{"d_mlp": 1536, "vocab_size": 32768, "norm_place": "out", "norm_eps": 1e-06, "qk_norm": true, "tie_embeddings": true, "init_std_qkv": 0.0209, "init_std_up": 0.0209, "lr": 0.00151, "beta2": 0.98, "schedule": "cos", "dataset": "wikipedia_en"}
Each number is 128 + 32 x the weight over its row's rms, rounded and kept within 0 to 255. Layers, rows and columns count from 0. Numbers have three digits each. The size before them is the row's rms in percent of the matrix's.

# up: layer 6 MLP up, 1536x384, rms 0.0518, rows 642-655, columns 96-191
# down: layer 6 MLP down (transposed), 1536x384, rms 0.0498, rows 642-655, columns 96-191
up642 102:103127097140102136155160144102128125115140070137171137093136118113136111127097174123057118105078053106186071167094146078149129137106150127078121153173146120095071147143131109171117120092121138134076189108077090109151157148174094146145148106130131096117145103144125135168150131146131084101
down642 101:133161222093181119177116147128106123112119146129084102171117106184147113110131138152145160135148098105132156148123198100154146178136128122154111095130102123112163098103128160120148139085093102148134053171115144164134151134174103113161172177145149148078028127120145104113157115117158154128
up643 101:162164155125082123133077095180172134125189139132098086157134148119099126154151147103168159142123043137112131137129126103106147128155155081128132165079140142146148074115131207139104159085080129078082151177117143157123137178085114151123071084104118140185133168110074093126131125133136111130
down643 108:141146114112141198105128108177100110143101157125093131066131110155105126145109111108130136104115125178101123113114103141125122127132188119167167128152151108127081127121120159171072154121139132184152122116197147066085099151171175146135109114066111139182102175149176106152123115145146158147
up644 101:154101158121176181088111137095163106088102165119107096113115102130091086148137137131099087100124099062123099133148120097121152142114175148161169109126163136073138051164166148122058141097194126114163143104142068143147248096108183104097098097105179152109069089057110147078113082191098137151
down644 097:177105131169131167152040132120109136206145152150083081132164140142135125141107143163130141094146166175100169114127163137073068148142102088147092157165076194157159138085153114161079151140165136109140040119153178130122072128117121162174163137127195059118151093154174123179097157114114160147
up645 103:147164117142115109057127163107149108193137099167131130135156076106150153116125148102115168120140143074158133108135210094162129169170137175165101139135177097115157167095109172179091142164099105066130161146107063146105153180105159091107173098110154113110067144158163145099134136102143151141
down645 098:148136121058090089099119119144160138076122157141081175151142138132114228146163137164131095199134008130049127123149147169092072142174106231161095149119144135152117115069163214094069106081153162149102132095114177111156115131126168158136106157113095112173188174165137118134127092125125197171
up646 099:187092125162103070132116145153121124116103095150145153093070109112118110141080120119082146129152136112119182123103125114127131047130175184117105100134123145086204117068205163127145112121124082108202090099133157110115095157080136130193094096167106096155132165127121108094094083135144148113
down646 096:130114121122133059137115154169143073124137179144182115132154146087152119143138095135127205143142115039114104137136156126202152175123166113142121118122132154099176095170142148106123143206119142146174149101090107158138144079186118216178094146098101131086133193174204100132119155112107167128
up647 103:088068129125147121156136155115189072139145144118186104118093152161137137147113164126160107086100177062139178131175090148116077093154160149106057072120123117083105094097140170133143097110112116092159206153135085078105109127140207114155127065130182126132156107091133133142132164101164129108
down647 100:084165165126076131083154114108127137143122136133179103143133134076076092105122142161101058149103124151095175098158087127161121089121144133153173133131117155094143145176132136115138156157120085076191084081170160160139158060141083133124133133113139100124114157207125166119157152071167151153
up648 105:183057123178115115121106163161157127101160112131188126167091053098101154153064100185142092113112107098084142085142153132121156099157088146147110151070164102165152117135121116127117102130126172105096149115131112141062133156142109183097174118093133089130131157205062092078108115110170087095
down648 100:094119178103134145106145124133115111159129157165135143160125152172086171093135130156113054109078118127153114121173123129138119210134178107098152077126083151188123155130106160145174199131192116132097131132117090123131151099142136121139144090103135133092182180150088145139107117179145128012
up649 102:126149099130074088145119122179168101136142103115155126070152143119098151181090099133090170121153121118115092109128162112074083141092130054104106167112151136090151144091185201207139140107124113162124149097149091131165133121179099167152161080130134111130072136090105163148127188162125161055
down649 099:078119149114120091118152171104117110106168077113124147119066134141169132152141095135185153106148112077133107141098157139143150151042203108133115096166090148116111113128156065151143068141126121193131124145145130064129094116076151116098160116117115150174138088137139131118141143167103165115
up650 097:128118161087109121120117183147143085174182111133109161133127155099089123127108080170198162110143172154122158072134198113100169159095170091123130142074157123107169074171140166107080203156182108099173162090103126140126169144133117091107088132089149123202100095181151138128113154146173120172
down650 094:163117064098143124061111072133119096112147143131127104140112151161094175170158125127131130108074126159181114145131091164113115087131123120168082137156096052152056154109054144129144065137211143111113149158097209157137117093123174176146113177132123157102142168161145075125144111122091128027
up651 102:104105050176130166043151144092203144115129135106136082140146152054118119178136064139099148186125182093156116114143095114168160097167176193096106152146070112141149109134160141097149122110105128100096163140117143151139172150075135123119129146094138113183071119137131118095150087132082178149
down651 102:174137114096139136168172210134088114176137144152082040123147148148129092091180117170136175071124163146020110109084155094108132089134118150129084179119131182141129167129125088146178125178070113149106155148077112111147157145122161168124110080141138150098078100195130123142152132104138105137
up652 095:100136137155172139127111174127221147167150169097133142179153185060094119152044165154132159121085151140127101139123132142161187129113141111090126119101070127099167171108148101138124164137109189104061152095167099112147160135135147153089124109173116157107118141079164153073122080135157103069
down652 095:135169186109168105184165120111083101108094108146124120093132148159154159082112128183159112093142178166087113137195097114114108178149180113105168120167132088097065161068126176073133147149079141132117091113118136086162178153052188150092103172088143144174127130087117060094114095183121097106
up653 100:024153137102089082179175096120165161121125121126095109149124126123085106117103181140118132128116101119136143092134146078126136171096158128051156092138185142091115107119097161099114105073163153154180138104052152082131164163160067147149163129132176057124104126123104069102119120158121112110
down653 103:127237142171123114137132148095130098158167078134124138161151120133135160072105136103157137164145110177107147126139149150125105125101111178100106111098157132090078194152117119137151130160054159128202148185193106094136083181085180108088138166163128138205120093155071122145125130164121132152
up654 098:123170133158151148108133195123149129095105094082110160085144191102173095162098152053146180152106171130183177112173173132107119142076103083078070098089159120067148104102099141124135089127176169132141122118102163106120070142117134094127093094180184132126196113114120117137107121144201065143
down654 097:142155127134124129125171122164121090151104120126177122125181127172083157134072105152156024171098138152130118113107134156152178074133191122126146165115137142146113101189190213144179110147141105084142124120133203110154159106118147080108096124131160148150111121147137139093130101114125177109
up655 098:123144129120059081111137136107135095082124158110162122173099170140103144151133144127023173122129121136149149133122165106175102117109115147125139146105113161105184128176138190145074081107070123134192101118119120135162187099059103125104134100106157068077068091112152154088182120161165146155
down655 100:158165157168077084124147116121136117130111214125144125164153150153171155132145111107126122118116118105111132101109125155202103092148119137065141132150148084144105146117176117176176095110112092100110098109093124090112142102116077153084145105101157121193126132107118160154088196168105116073